Part of a small language model's weights: width 96, biases.
Each number is 128 + 24 x the weight over the matrix's rms, rounded and kept within 0 to 255. Layers, rows and columns count from 0. Numbers have three digits each.

# layer 10 attention query, 128x96, rms 0.272, rows 0-127, columns 0-47
087148109155116163133180150102145186131131127144093113141090127123126137132095140118110127086144128150141148119165116082116099112089087144103138
144125138089110114108129100165139122127126123113118121113115137112130201175139106078122105160169151193143086120088134123109114125154077090156135
115125131094118110135152114157138111118114109093155154092172093106119142151135115133204147116119192121158102076075223142131149131099128138193125
159124131087111144165151150083162107089112141135106131131156094134126071151175128121168127135118098106136082112149153109129153153109170131132082
072129121083071113079119105118130132133153123120155107121141067121150119103143144072111146124162158160134153105093108109117134149137152075141114
146138127105123151129130154100133136140100135123146137152135113128116119137102098079116113133129141159144114133162106139117160151144134141124146
131101184141124126078164127132160111113141146107133126123134124105143140079122149157116144074123152128126128084094141159168106156140111131096107
113154128137172117115108128119126119106103131118177154133182131120153098137144049139172151111105113079139132153114137184150110148122089174113081
130161149113146112128146125102120117113096137114140155128078124131105115152105153160137138069106129118126098117139121113127107080104122118091111
128119104146096103135120151147124132156126110115148120181149134148133114150103116131137090144149114166105134094141110166149123113103153135175107
097157122132159140112157138090161084069101138150098139119190100108154137072182136123115111165143093088147110119090170158190119134102091123098122
138113121174124175103130128156097111176157135112148144074111153115144146131149126122087159124081106151127141160100128141133108152136098116161153
170107121166166133104157126089139109127133141103104121133144176103160128158061129148099119099177112158105140172121110121110150100114094135110140
134124118097173137134138118117120071090138113127113118154129129109143150104136130117131106099126113115139116100097189167158127141051146154162135
150087156109161135140127095169099105130175150108174125117093106176147095083143137124159111111105140103094141112118133165126095123067160139120147
089115143091099090096152123148114119106129168153129139114127111100164140100122119103127167139131128116119151129123142158128073120117130103116128
120134167097128104103164089184111092071118159122115127140124137096156126126121123080149150102152122133139079121118150141134167142137122121191125
158107130135157125123146119146104101144103111119120128118123123131142104119161103111112143150127129109101131119136095150133112160129105122079133
166112136105142103143161163123140138110118160111131147081173111138153125111093106160119110078096099102138125117087135114160090116127163123109128
110116150136126129122152104111095105082119152141141168119110109069139152081072098124147170137135129127123121132087127145109076109095074138089105
122125120125133096123096146130129103153150103112132148124127141104148125123173145140151152131145099126118142116126124115134131138136158126131151
108147121162148158152132144136114120142125106118097118144121139115106126189156110134104121147114124144112116162142119109111108109160109162096144
133082132145122128091110136127153110157114127112139167130126086132089142157074144109143135143149100204137113104146143118128150132099114099115139
135129166176148120097161124103144129128116155117124167097150146120133150129145105130146168091088115126123122141091182123110162075094097162140160
110130141122178146147101168136105115160142113126152072117107125111138143143118121104062136109112110127134151115156169129183108160131140145148097
107176131089156098105124138105147124135134133128140142106137125170081124137158107132168105170121116120134158109097144135155142143132142112107116
133099157108188081087096128134135076104145158114155150120124078140189131131135137111121127066108148110118139125055156158147125163112105105124135
140086148154134139142139100115155119143128101113096119117182135117099173148114146149107107121101115117148143184117134107137170147127133098156172
153086132144142182127146110108149130130143115128143201190110141122114103146143125149156122126137116166104087108144124158129138147095093112126129
129135108141130138155145151151100140139096117112122162145139173112125147109093101143126110143129135114115138135192097134119115111155128141124135
089148107126143122149139173120134135138138103132142157128129181167105065079179132141118138151156103112139130158176125050150115131125116135100140
081189054106104146139086144121143148211109105172122125156121133153106102143157164117108108154129111145134146105197117096101163153155106127119159
080130093157146103113121112144115141139119130101124147120075105132182110112100143145132115126121117125146127139114161120105121120082117116073164
150125124109122086123157133105142108176121110111168109127111146145150115148128133102064119140136122187131153118098111151149159131143054126174127
057108142133109069096104123131087152135093123089126120133114140155099147138110113122078147117127161142135140142090147119132121135117137125146168
133121127088120145115143123124129119140134146136157132133153101169090121136157120122145150120172146126113108118140099180143117165090148132153096
106141121119140118109105103151119130154146140146171142091130078135168157142152103136107155119156177130112122109120141101153131168199109136159104
118151107092059120155135137151148115101124161092118150109145128116121117093132138110189095119126124150141110126083131106113134174136115149120132
154087145124091134116141135151172155122111119095137123141135112129106128121107123134119129116147124157146108122168111130099125120161129198148137
131103147116126135127140117146115126138139144127138139138140117108159146114132135154141120110135092127129125139078113130117083129119179146142106
139130126183138103114130124092114105140079123104146115161112149079121128117128116123135146140064144091121127112121084156118103104106114150162129
112146131154111144125103163116122090148144124117156189117097119110094165174137100120121117138153106160121109115144151151170142145120116146169095
114142119147168154121144113128162113095149170126159157140132119125118169143122165123157113138116161124137148122129132147145155143092092127111113
115158116090096117103110127137136129118177148130138165142127158128168152133110103106124138146085103145133151075115117147163149126114165107120114
148102163103116078128145135116110109116114126118103106167143132056089134096104142095166132146181162121124154106095134149132161122113141097151141
131141090102159147162150154138144093111123146119125115149130105146103116102109112154139099128110140096126103092139141153133136118144124130147131
126112132153128137118127107165105134126144166118156099130122097163148112134119116107130155133153148139142153143122098109051096160119108175125135
118120148070139159114156155119178122137104146141130069152095154128145125114143121129134126123141143125125134112100114170112102160132144135152107
130159138125120137101155155103096108128101154122135128109133130110173127147153105173111121103128086173118114123154155125162156116137107140176146
107101138174174098132125112117158093111161125116108115110145153094181125138148114125130117139146140134114128153121117110140092109159125123103127
141145120148154160141168151149084121111125124148115125156155159110162114064124105128180162154127121075104129110139158147095109139124150118107085
098149155113115118111171094094129144131114125142102148153099110144101137132083128125119128088167120137130099126108111094047101127122150113124113
098137135136172106134115126069139152120114139138134117117130129101151135084086120131131128090129137130153116128104117129058112177115151132081148
131135163114142047144137138113118137158142127116108163152143141108141114123139115129133139155143132123120112136125082135151063105122182155081120
125092160174131134125136108135173122074099169101179136121131148115126123106151112130130102147113088140120150143118124142141141121071080115107121
113131136146117151117107133122128135103082128135157132122110133147140114160109157151096155104125116153111129132155131156131121103107114111072101
126129149168109132147110191112126138084140141108149150104123154129115094096126173155098108110080095134112121112150160131125113113100132162114161
096136107165134130155090104123145119113144098138148103140123135142078130104137107154139096130146143153139106124114128139124164085119114084113142
103079133103148139102138135143102143122116166074102125116107151120158158129113128107109122134104133114146141155103132188107137157126105096116136
134132101104141182121131164104133135112142148142132141096158151151134124110170133141172089145138156104117104147140127140129107133129119139157133
102078121083131162124114050127120154126124156159137133170108124124126156161138145150099143127110135169119125134123117087091130116180105122093110
083130105114155098139083118124120147105120118141095100144132129140112138129122122159109128150140167129161124155126141123086099122129121118110144
100114168147084167122128156119134129120102117136135132154098129138110090086125129145121153111117127093120143124130121125123139111100142090139130
137157080105107203117101146119144136157148137164143119160080152111085121102108138164110086135126157142129118098178134119145115098108104109144116
113117087131121164156140134130143151121129158183132116130121136110129116071106134128167115139099146125120152114116162146123095110076110134098120
169113155126131113087167113170145117151145167116154100102137097092147132163144079093118117141153153191129148072094162141161143112135089133161080
126133143119112082134138127103111084097135117119134163107152089135068116144170102098155133131181113103164125134134156187141196186111128145141119
118137147141126153119110158127122135135124131140165116115117113112118093123102108143148138143126128176126128159127126129118152122100094149159136
115131122124127145125126125139138131161136126110140102120133120150102116120126151107131147112136112147114155109113105090134128104110153120130141
152153157112122111127124143137137108173136107140101118144120123133132121108116099100125123112129118145133097105190081126131131140147162107146124
178122145129114164125190098098132137150175156102148127168125145134144148129110109122140130129127142153109119101090125125126147141169080128131128
140137146133149108097112106118119086131139130085154129088110128099120159178169103115174168112170143126147130118053132161112184151105105129142103
128100123167173124123126133158108144130146130146128110135099128136136131113085117120162140092138146136127137113116086119091114118117124115088115
093123120139091084151118108129127124141120125083154168145149105165072160129103116158139115130131144173127127093134126097171123154130134121159098
126139144144141098120166109154143111135114139092128159128129153153133140139124113119113158149094115147132116161099133098148151138139117105087099
105116107109139156088127143097108118167143154124146128118106120131109140135126138128097130090094113148125120154113138077131114156117116128108160
150076158113147134109165075137103109149134144139121159106099179112109141130123117096164124157175145162119135138140107094137129119141137112101167
107139098127103146156111153125145124103116084130106123140159061122117090116157113143093122148167102082125136105117159139136108125129153161158132
125139165068133148098119140163131139173135132094168088097159126172131116128163123106113073091108123151144118122104131108113089175106093079142129
189113165118085127138181155172139110123090142109117136141111129131107115116124131124127107137121081114112143122110111119087068136144104156183115
161123137128134112121090088128115138123159116106163124104086104130152115141080154142070131074124126128130084134119136136137131130142153121125131
144149164126159108096146106105108105116129103146118108106131119146139083119157091097114134125134143127130113151100143118168169162115129094115100
122133143098150140130115104119129123114130139134145123157140144142144122109101132116123132119102125102106154119120094165139078117080130112112126
155131119134123152128154129092093121126150143131121178105109168118118108097113117149144127083122107119089121122126111100106088092138092119090135
084134138100143106101117085160115122127171158109142110091130111107140177155119123116138090116118120150145120124088124101142150145123099072126121
081141093147125085139146151104104120162151142113113151154140182124141132108128103094159185138129142160102149151125140106108060083168127123152154
145137109109108150115130147125109125120107130163160148142123122109112130148133127122179103149112121135124138105153156084143077116101110102116138
072123140093112103128151114121156184131118176129116143111133109124143145124081146127102127118102159088132159130116109104148111133102144130119141
125140094152146141200116184133139091098134143125155152128146109184120085080132120148141117154140132110133123089143126145138105118103149173138072
117149129134167126134106157153092115160149149137146109116131167136118108081125129139096124141087103111122151159105121119121089122118137170125152
179104122078118164087163106144124124085169108138122101103140125140187143141131105078133095096122178124114135118101126132148154187167094111161142
121102109126116121134107156141138136110108149137088127132166109144138099134151139127122144175160152101130126169136130154118143110148125146133119
107126135111136091131112126147131118082105110119155151131131147148106094133120104174129132141148105136140106131098123153094110102089145132144138
115112101104113127160105150138133161134105116151089101167116118109162166112085176130104144167141143142119137143184070109137088128167144137101169
051145131108150148175128137131123153156119112126138120133142111152132119072134159139113152126099128077116135170148165152107102124116162142073156
102138127069090088136115146114158131143121109103103149136108137093093143105135169120158107142107135130167161148132121081136142151118137110114161
114128091112101122118127099129176142114169137151105123108155117130125157127117101103114111176125147129137136114082154106126084118128133123180118
128112144116115090110162117123096110144126139109102141114123130137151138132130151072120155127102146131133142126112083096115139166107122100136139
114170135140144109145163151126131131095133139153116154130148117113156124100125168103093131129143173100138135095118091098090118119115123169177111
127089146146141165144107158178164154124141156125129143147151122123100150102136076107152116175150161105132069137146094135148147154151083140118097
118113151119098151169121151148119173143133111120126130116106102140115164120106126134152092116093167106124133146131113081131120149151135112156098
158127102112159140142134107144132108144132121138134126149135097130155136105099154125157156092101119138130093101125132134156132101118152089143095
144100174148088149156142105103167139118117182119142106142123105113145132116096137119120153145159125174117129078146138128161104126168137168112105
114110133131125117111124120115133114111132135122127134130123106118190119109160103136157137102097144114117115137117163100118117139116147150138100
132082148146112116129111114104155149099153110083153107131107146095152141087130132154127114096106139167127143117106075126079096096079140180099150
112141129202114099078086140138108149181118161083143087105087144097082149176115133095134166103140138161114159148131127115108123132138117098129125
142143167117131129135143123085155145091092131134097175150155092132123086082103114085146117110138150117146130117093128176088110103114155154087107
123126108119104182110129116101143133161145131099145124153148123130161150122107110113155125141078129111119152093124136156129143131157104123123115
194113140159094163105093102143138126161146122119135115121096147091131129116105128115106175105146105159144078139152114067154143118164109125171162
136071092084115160132148102159142121167122129115107149128120133108142130142123138119124128150129119136126121088157145136125132154126138107150139
123142123119123181164121155090116131121097144129153149108145166149147130144149114139140124097141129093129131118091099131114098116063117140101151
130170105125104082150147193155116152147096130158069152166151129127108113059134147122166178157110139082122154097110143113119105105123197131149146
143120146132114120116143113102122119094139141139145109110121146121139119106135107159105092131117081154127107141119125102149124127118117167134145
177127126114119155147145112094121161147176116102122153147137168125135096088115106120127160161197156151100141074156074123116096104148147137176178
124136150108135111141136153115122104114139163126107126156119189063203116059123108069105117165146140130104135113123026122159152126126159109136127
144134145101129161124185154111133155115099138198102144111130090118145087089109111170121145121128141123131119145123083109076112115115088154118135
099118097111102105090130120151124152197132097102120110140127126072093183130127130132096119188153121160140133158122114128105122132137139067101180
059161139128148094145135128160112143151127098088119111118087119147107135134172106115154151102140133151131149151127106114138111162123134118110146
097147159126153123128080173140181154081104142108120140142123127064138120119176167146106108139128098133125104170161114096141134112079086121097136
125123164175117148120141099169124142142115170078143121096122085157060124186129126196148133107126105151128077123144131098138174099124128123100136
130140119154125159150133130096108176149147130122110094101102165147122112080109141126087132130111129184098112154162148119139106111163170116147124
074109105122140130145057097183118117166172130104132094090101179172113179132155122175108121113131117124144123129094137146128133131137120119159131
179120175117186162140158079135126112044103135122132122126133132112194092096168089119126111105145165064106140103124122167109095147098130166123125
142143139140136168140088157126149123129147102158142081119183134176161136142146134111115131115107126105127131155123140165109121163165126151133123
160117111117098132118100090132127109113120138128123180147180127116110126124139135097117127154177097143146132102159104144130154140147166123130136
115120120150168136204096175116106142142163142114106120120122133114156114109107144181139142118076129095104130132158123104152077146142160147101148
052143149135117100132109103150114131150086104098156133103099090126137140115117150147112149121079153143132158145126131133126086159107170132115117
131151110102139143125070090173140130225159159105139061124070110145110146152118170086082089139118133183151158110206129083152143154191130103148138
# layer 10 attention key, 32x96, rms 0.251, rows 0-31, columns 0-47
111094135092139130098148142115146111096142137116140151090087141105163150133101096143134122119105139140163123091085150115138113119088118112169077
146151150141136081111156157115143108137088130163098118190117151107127162098125142060134134122113133103116167115146136141113151105098086129121166
106191122125115097134184072125147105101082111152098116106184118132123143118144125160151095111141166154112167090147102130130146109126142103121112
118152145141160127115151102162108154127103145117122131138141132137132089130133103078139155143127126109160091070139145160106138139154126119121096
108164122150150097138123121104122130121149101096135118146103092104127104162149130135147124102145143157075105127154126162136134128123173195117115
155115138143103142123113089132136128118129131153132117143149152097140135116112142108144097131142160121180103121110105134123096109126118150093067
136105151157144149137160127138155075105125143128136114136126141133105097139132123120115153104109128153108165090131115133110103142127105156140087
142123149124161134133159129134130148110115135142086110134129118165104132149138155135161129136123172144119169107093159104118089105110161126140139
097124137161133129097106086120158125168128127119135075088095143131128150140151138146113141097142148172119143149130132102119139099110166111141137
153118103207127112125099126131132142162156193101138125135161111111154162165101137108150139125097103156139113130105154126126159101077112137137107
123126143119153140147173090176169096107136149145091140106140085160140109100089147152122129128143159095108146110125124169166101120165143134107120
108149108134097133145142105138111117118150107122125135142131168113126115111087120134118134122133135105093125123122115107133145160094146099116082
169110142157080136106169129140113098191144129113111146122122150058155132129087156135202139130139130136102123123156150131126138102117108129146129
159155154120135116141112133123140154124132121123165146125141118106083140166088094125169099127111084117127111115145110157153117129170142118127164
105131116135206122119066104127125113151139117144149151129120157187148137128099125129095119117161162108127174140116128147108124129122130144153161
120109109086114107106115095124183135130104114129088136141174123167169117132135157154104111156131114097063145139118106155098132172145110173116144
134109155131136125117138118129115084142122101149104095149106123128126160118126098203114117141142132155088147127160132171145127085125102100099151
173118102122138144111183126128150122122141112129114123137145129131170134113133127115130123139188145156054159066140087117140142165125122122139165
140132129110129189079106145132142102130126121127111131117118147121136150126166145148119153126099174070094158156170116141157080119142145115114114
116112167115145106150098086077162106084142146134127125134080127137136091137151167196102137122153131106122109139126125135101126156109125128124148
113096116156109119126095099110171150182138126101114141129106155086118159109105144113128126146109135108152130117113090111111116099119118116123141
099142155161160097133132125145098108121129153088140145118137100103156134120158135075128155088107119149137065152096136101127144128110162145147158
095104145167147122142100138139137139092078116141112174120146150069120164129145096130126118126159095144152136152174130136142146114105144152140125
123140121139121108148104098144126140121093099130171132120132129122095102140131147136172162098139116138184113087114156130131177171129081151152126
178142137119175106114140167133135131127135096078181152105124133157123066142135135136121122151115105161150126157124106119142106118125152134109131
110124105157109123099061126162117117088169128103154109132111151141125104120132131125139121118115108150188125131105124146087123116115151157114164
123135163135122128118105110169116078114120112135108145127120114131093132128126116142134142135102201105045161121136133121138162175135134116127105
102118102113135131177116156162113120151139105143145130097136156097105141116133130149094118127144110083146128144174134155097082166117153159120131
163097143132093130161131079166175139136140138094127142150134131163110131072161135108144107132130105153180148095138134124129167134149128092131087
118126118135162137131101172161114108136114121136172139106131106112158110087135120173133125108097144125135154148125092122060099146122140166109126
105151131119117149091118124150115145132103136085149119085121104136128085127099151149095162103129103132144154136092141140135127102133150116143132
120102065107087128135149109140070198178143112107148125135108109065122136115113158059126105131100138206163107100179123137145133137151080131131143
# layer 10 attention value, 32x96, rms 0.228, rows 0-24, columns 0-47
146121136139131204088146137164172144135166124129113166088095161109126131136131134145082145167168127104118119125112126125162147120166130100133079
089144135140137133101117133068117127139172114179126121136131121109135142121134072124163111134072108130127127131094157099121136114165162111135119
122187142131128180115092081104164137117136127115121143108169161076102142133110128111182144094129153111115077159104173129178119130182101120102121
165129119114105135124129106090116138167112148149121158097105119087109170122092088129125112077145098135112129085168162105141122165136106092162139
106109161114121158115145115086128168139151142150114101164080107101189128108099138167114154124067141133133140143114123119133166074097168152134102
106093153134139121176107126165122092117101139117153059151136119086117156099074141123153135099143120111120140096140158079154087112169136081184140
090070144134101142130113109118157162111130104127125120156122168122135118116180101137145127100155164119141134120131099108076085144210112100105126
123076151140127134081142135129130169144179130135143187138121127156154120143149144124171079125135147150121105144135133121098122136126184130147137
127149102102131114108118135150125118144088126152131133148148110142161122113189088104125075124119130134155131132104144099099118172131099133112139
109169132162130143151134149136149107137108102136122102147129137100136124136167130125172140131107152154129146111143094162121123108094087157126169
150084185128116097142138136114106133075104110116100130128117104120080106142111137117098113089118136127110110119144144154063113145119112215147146
119146102086121119134113124105124157129182129150167121077121128125113097129144149148134157132124168110126124107083152111162061130121072159138122
119098121148111178095096092156131106114113158155116133077099118139133115137132134109167120137126110136133122129114120078155089094136140122131165
164125152092141190135104115083113162129108134136127092134093114128093175102180148103123114079092143128127134113095120120093122111103137143160161
084085158096079136138123120131064148133136141126082149136119124147150132125148092105137088130104112152108137123130150107159156130142144127121166
112152107149149134119168108139068146130067169127147143114129134106109134105119127133154079149118105150135127104130123093104118157096137105077108
152143108114122089140115119179183120131127015124146072109137048129135132138140167120115125128157103136119135137138121122155112123076136140088134
132108178091131126125115154128125150139119163137111124148151139148109109149071141153108119157168130145130107121127151114119088124092120118136130
142176148146135148079154128093093139148071139071130104139118124128104092130098144121162162136145102134144128129110158133131109113158112078119132
122145116075138147139126153152123111156098118157147092141142098091103143129117136077101105163118127139131136163144128190120124111201136139098128
121141131129122131127107112097117104095085105138152171144176120082093128122097109145080083157128126152124117142118135135136156092131118147175127
140084130128141137147136146061123099137127101156126136131122096144152109122109082140184129163184100109129126120145079140149174133127087180197128
146115140174147128133096123117130135104160138113083154128147118122153131116148122107152122164117115132129119120082160134167148108085131113086138
123147124121146111125158141174151125107134169124124061146102136133115113144163119127159149103151085138135157131082129143092051143108147196149117
163139111149122143130128127143099123131127104152107127142085120123150103140080059115088157178076127109130149146151092111124104144148135161098126
# layer 10 attention output (transposed), 128x96, rms 0.253, rows 0-24,32-55,64-87,96-119, columns 0-47
141106150122111126107156113104127095127138140110152133151127142133105146123128124099129125128147155137109099168119163103168146142126100139132124
084115127102135145127080121128125145103117135125107133142173103164127121113134140127120131119121094126092113148113137099145142110112107119122139
131145112105136128157151131116130141099101134166127117169108144131129129110160162136137154157123160113096081112114102136107137140141136117167111
124134104126168120134143140186109112129142116092153118125119190137165135165131136094136127147147118102178122166131119182143148154154084175115114
111113105104120133145096124158148105189146143116101124096128119162123141138151150070122142135142151147125156136153147104127119168126144135158080
106163086110147123138166147122136162127125126124129154112113135130172113125116115143132112153110139153140158118143100141089137118141114150122151
133108130144172124124064123118137091130158159110149142084132127118109099163111146104132110109149123140098120153113142133110137114127129109157168
106124142175117127142079102117132112129108118128112125172164093147116129154142152134138182133115128105125142099110155147191116150140166139130103
119158102130122150137155140135110137127148140138158141134136118099129154089092122128118129119115107107080181131116124121122131099122137134098150
160120141108211138129116100141137118135134122131135137141133107155093141135134120136144130113179124093068097134109147152167150162126187113171152
106162086119139126134137132111149148130107117156105113089150157105158120115126142111132109149122085105138173122152097108074099112160153098153157
090130148064099153182147138145136128131114124163130148109136121127127136131114094125146067137114145114168101119166142131106123158080123108100162
124117126131156094115106125125160124127137176081116134123126132155111117163140123097142135100167135153163120132107131143138134135132141099125106
130163127133153146164180148131133090086137151135099151142096132135115147159061126125123121109108160165124118129112120142119158122105120120096129
127137094135149138123141135148122111157129128101175136116137122173141130124111134112138143115123156149112133126135109109124169136127088136098103
151121141148130135116113157130117111127147096096131119131109123142115159134102125121131176046127146119123109145119127150149116103106136139102116
167125161152121128124158097115133152119111158165127129106137145100106135122123126135157113132130114147062123114129125122099131116096131106144187
132141103145124148133120136113134098155139072085104119128149146112149120136134130099120149143102145093093188135128130139142156180166162161139086
125137141096139116146139129104125189087122123161127137147126081143118162128132095145156098126127146128158115117133132117131140135082130123112164
126144144136110109079133118139109165097118133081148138111139114117170131169129142148114143100125116136137172157142146137149128104116120107116108
125107148118139119129102146134139068137172141126106140101136143180117090142154112105128151129146145112134098144136145137148120163139122095161120
105092104174133131101111124137143123123157178079139129065139165117132134135150112114129143116139161167122149128120151170131116118119129146160101
081105127125114121149105143080134176095105141171150133117122104152121116124106167145124144109129109111126143119123122107149118084111177120141105
112144121128143133173130135148119139162116074136142142139171121126171149136084121134113104140104149110126133111128138113136145148156134153111129
135120139112142198103123148137104085144141161124149123116108141111110139124077158099124135111149105161115107142136128134099137126114120105094152
137114169124122106125116128123088130115152115142103116162142121138165140165095137122158147111141144119104116112149132142131104141146099120121111
140127111125134130142078128138142086112125129126153110125125139126104132123116161121119174111135152173048175165128134144111114135132107121174154
126120101149124112113139176137110133098092129129126138080119150166158124071154151121127112140134133103137151130162100193108114079131128164160076
117105107118128125144170155156100151105123137157132114123136121122160148125110152111137124143150142138113148158132096137094119113130115112132120
147125113130137131162078151129129105078126107135159123144147142168114120208153103120163148151150119163159120139159160154125131171143084113106140
113124105141105145114127102084166108144112105083118132120120143126121109090159113120134105134137141111119136141132129094128153127120132130109104
171151140124173145099154117129093089138119131117127123102155142111079124122113112088146138130144115091103067112120160155156115113148128136166146
092148130132141110135100154135101169128083138137166122090122158106126137134129165172096130121124090180118129107109093150142093104166102089173126
109116153132135088128143130109130167124128129113149118119151154117145125088125134125119128089119173090078136182110119130097085102139140116132130
160133133119118113146112137116169154118145154148130141155172127117146161133102142100128109145142104129087096106114169124147174105147157111106137
102146113119120106119109108096177117138155127116136134155137119151124128146139126123155143143115120138110131147084156113187152137107146109107161
121113117170115138135105135100147104130118097123121121100126144117144119141105108126122102077077083109151153144167118138124152114117172160163111
127131152114135124130165132094102113155164105144156136128155127091105150125128139127115128133122117147120132117116097180136118129134125093148167
101128087110111112114133119146101109135131134110092124096118130123114119070164115127087109126133120114133119127101155145135129152148127133136084
166127104108174115106145129123108150123115120128141146126156129128123137094133126118134117129142120059186117119161110147152114132145080135100113
137137154113093113134128162148137131065145123146104124112163121091144159142125134144123135125138136145138143148126121172142117141104137175166109
113117079144130127101133092098109104173060166130090156111127155151123107124144140101159144158112153110165126138118108126119131150132142126152135
109159115145141127148165104116104107141128145147119114119141147126091122089164111136126135091136144108107111103115105130098123150137141119151143
087113140122110140147104152153096104139151107143106177111135124110164165107140137142126096094108138097117164123189142113148151146093144143123092
118101155102078157111101134137129166136174145141156112106124139126152133123145126195123160109122098186133174126143146136122117102091153139148123
136152140142144156154160117142149085149135109133115121118080127134084111072115117151116139100102129154135120134152119129108102149079169138104141
130115162112141120153103099162147161132126143114113119118122118129119132141117129173113158108108125134180086069131132089136121144138149085088098
109140093128115140110137118127099125165124146141140116160114069147109112130075159145150111077118143110093158099132158121128129121138143113161151
111103107151124125128096126110129135121134113119126119138138151085107156090111164096115143124104097097125124153124162122142167117131133105100136
133104116128125130137112109127122093188097107136152132168135129125161128152106135102142119113127121124105138158130146125170134162105110153135186
124140073131154131101137140134115112116108144105141157099154131181117120067126134143103117144090165106116137125114136094121131116130121112086103
135135110138129165114141149111114087145145104115174141166078180133130153112093133182099111173118120142131099126128107120113165134098140151114142
137113162123135111123130174143106167152146119127123107148153132161149128123145138113104145166154126116153130154101109134138156151136122160129131
155109097115123171130087125171140129166155152109171145131110118100115147110124125076122087142132108126150145142138118115111143137140072143109157
146139116151130119114207136131143147134148135145115127151108175122153135099116111139117132138105143175123127107124119130103149130144117138100095
162106070098147129123098116141137134155183145106162113102124134157122136161127152112136143150143104156124130169131132125120163111129152104149154
134126172159109115155134102136141093136102121094078125142147106107100129154133128117116140090142138082128122134109170124169124151099119162099125
153155136109152110123128162162110119110140133202133118134126147176173104123087121154080127134104099159085132134170109127103093118125121147122105
168093138119113124085127093117114099154147119118116132141104142143105113140129132138143122121168122124111064122138088116199144133126161098158116
101137075143115127094133147126136151115145163119126127102132115140115112104161120144141122143101111135120192120112092105120103105134152085095118
118150148119134122173153131148116133089099132145123132101138108116113152152106126150133090115136094091148131172129130132096174118110118146110161
097126128088120080099143144121124164137128155058104120101168073166125135144167130125110166136130123105164184148117133094127154141144127108137110
104141111131140144114146136142083090112109120119170149105113139141154146134080109194113139145083153128125140159110144153140136142102120168083094
162099118165163108126151087130106140159128145129132118080170149130144104137135137116141167126133134155102164146115140137061150119194095133119128
127140113129147137159077136133143132080130128143133150123151160163124117134132125120135150135140130061108095141102155131137156142145141152163120
192143157143086150129169146105129144104149134117108104148104192057168111101143129111132172154123118159115132136118091128124107102164132111144139
118134132166146155123120119123130142097122121108148143132116092127139133120135110108144107099116131089122134135122155168127103120092131148112138
073153128125125116129134184110140133089112116110110142096155096167106116143160134128135152127079151069173139102128136132118143144148151135124105
189131127131115136138129124133145157109146125145144139144113161165140155067144131134123127126155104122116121105119086131115159119115123140138121
125131114117158113118097103135152155105132184086143122118161126159122130119159128114134155147135098095128151106099127123117080109125174079131127
143126114082105141115117114121148125175148153150159130142067113111103151109097153085149108105127118163138159123123116094072136125118125067117194
090129130127147118111109130131096145080110161107143115074144075139069116118173134135117150085124126113134139108107117137121111121150141136144093
151128123119118127140107125146114141170147093146122126111153111113149121137067131109110099125133147165154113111164109108163141135125098121122126
109128164180145072145127081121126157105155146167148125127128130101152158148103107159118126121126104136058169119124136149117113114136149110097176
121141123150151159135145095143113110128114086141117139117081170158149126144122142133138118105120120134141095111170129159114139102149130130101089
170165152125159120132176103157101120155164114174141090102137182124146170161107119132101101118121056162118149094098109172100086111165114123134128
103118141121163104128087102145170132088098129120125135118140130105146126121174081087116140116135135127127120131108112104101115149153143113111139
138154138156131138115157114143084131122168142135124124092150132096126113173113164158127118119122087153127148136111135182161173125111114147144138
140117155188140133110109103093129112089153142126147117126128152114109112085143148126134188104117156128105121097115149143114091101128138127107158
123162170112147108123162140083094102056097109158142159111143112132103080108109119144155184080156136122143058162085152109115121132117135125104139
144184096142170176116152118136103137149139148160194129111092166145142103173077103154133083110137088181145125125167130180089113127124064108115127
102081123159122136173114109114147140121096148104126165174103115137114131124124161139155168108169143116121110134110139120147134116114154147126158
135113143114141159131134129128142121126128130129100132094105127087098138129152107131137114128101110104166104138127108102119142130133129151119096
115124139096128167108125148134074140121165136128109129102126138089117093122132128121134151159144142064108084120124133119169078133126142091142103
113112165121097104129109173123108124129176116121106121114135127100126088133128163133142108161113101092098164110134128132109115123116127114144118
130118133117198098104089110131129149131138123149119128091104170138141137151130074120131134116164153125155083128118111140101143144115112114124127
157123092088106143119157124109109122166141097121062112139129106132110182091091119138126123125093105123124120152126125120123118083124120075140120
145170148160124143137152126122181130108114122114151080141159131135114132174098131141101142100086133128132115125106164175134113103117145132121146
160081107069093151117088123140183112159106114119154123162132103166120141112157144060149141140168190118103134126133134088101132102179107090159126
095131146130137140094155144091103119131129123111151128093121108109101146128148160111128199102118129146121194130069133100203101162149161119152133
122130110176188100145156137153112113119154163120142123052163072088131103141156102166138145142107131110111151132114136148127101134156134080134116
130094152128123143149133120163126153162127113157177098116132182105144147113104115115151120121117142081090133148136143101101123137157136112094127
088131120157148120108110113115134146104114142097100118158128156121125155150155151138133154158083170117161135148134104102152131159115111135159123
136133127095145147120145147153159144155096132140096110107131116185111118097141127113144136107086179085191168131120131117127123133124111097120103
126145123129130161100160137152163128150118138123096111113097173142141096117074154183135098125097091184138154150122090103133126121110179122144137
139108105154165115128151104132121128132158117125113111104118128104159121170100122152125098163107097112069139135120123153112105100125089127127127
118110119141096135129085141110120130124101138068096122140135167132146111074165128092100121132123167118120110127176139138134114100172142110133112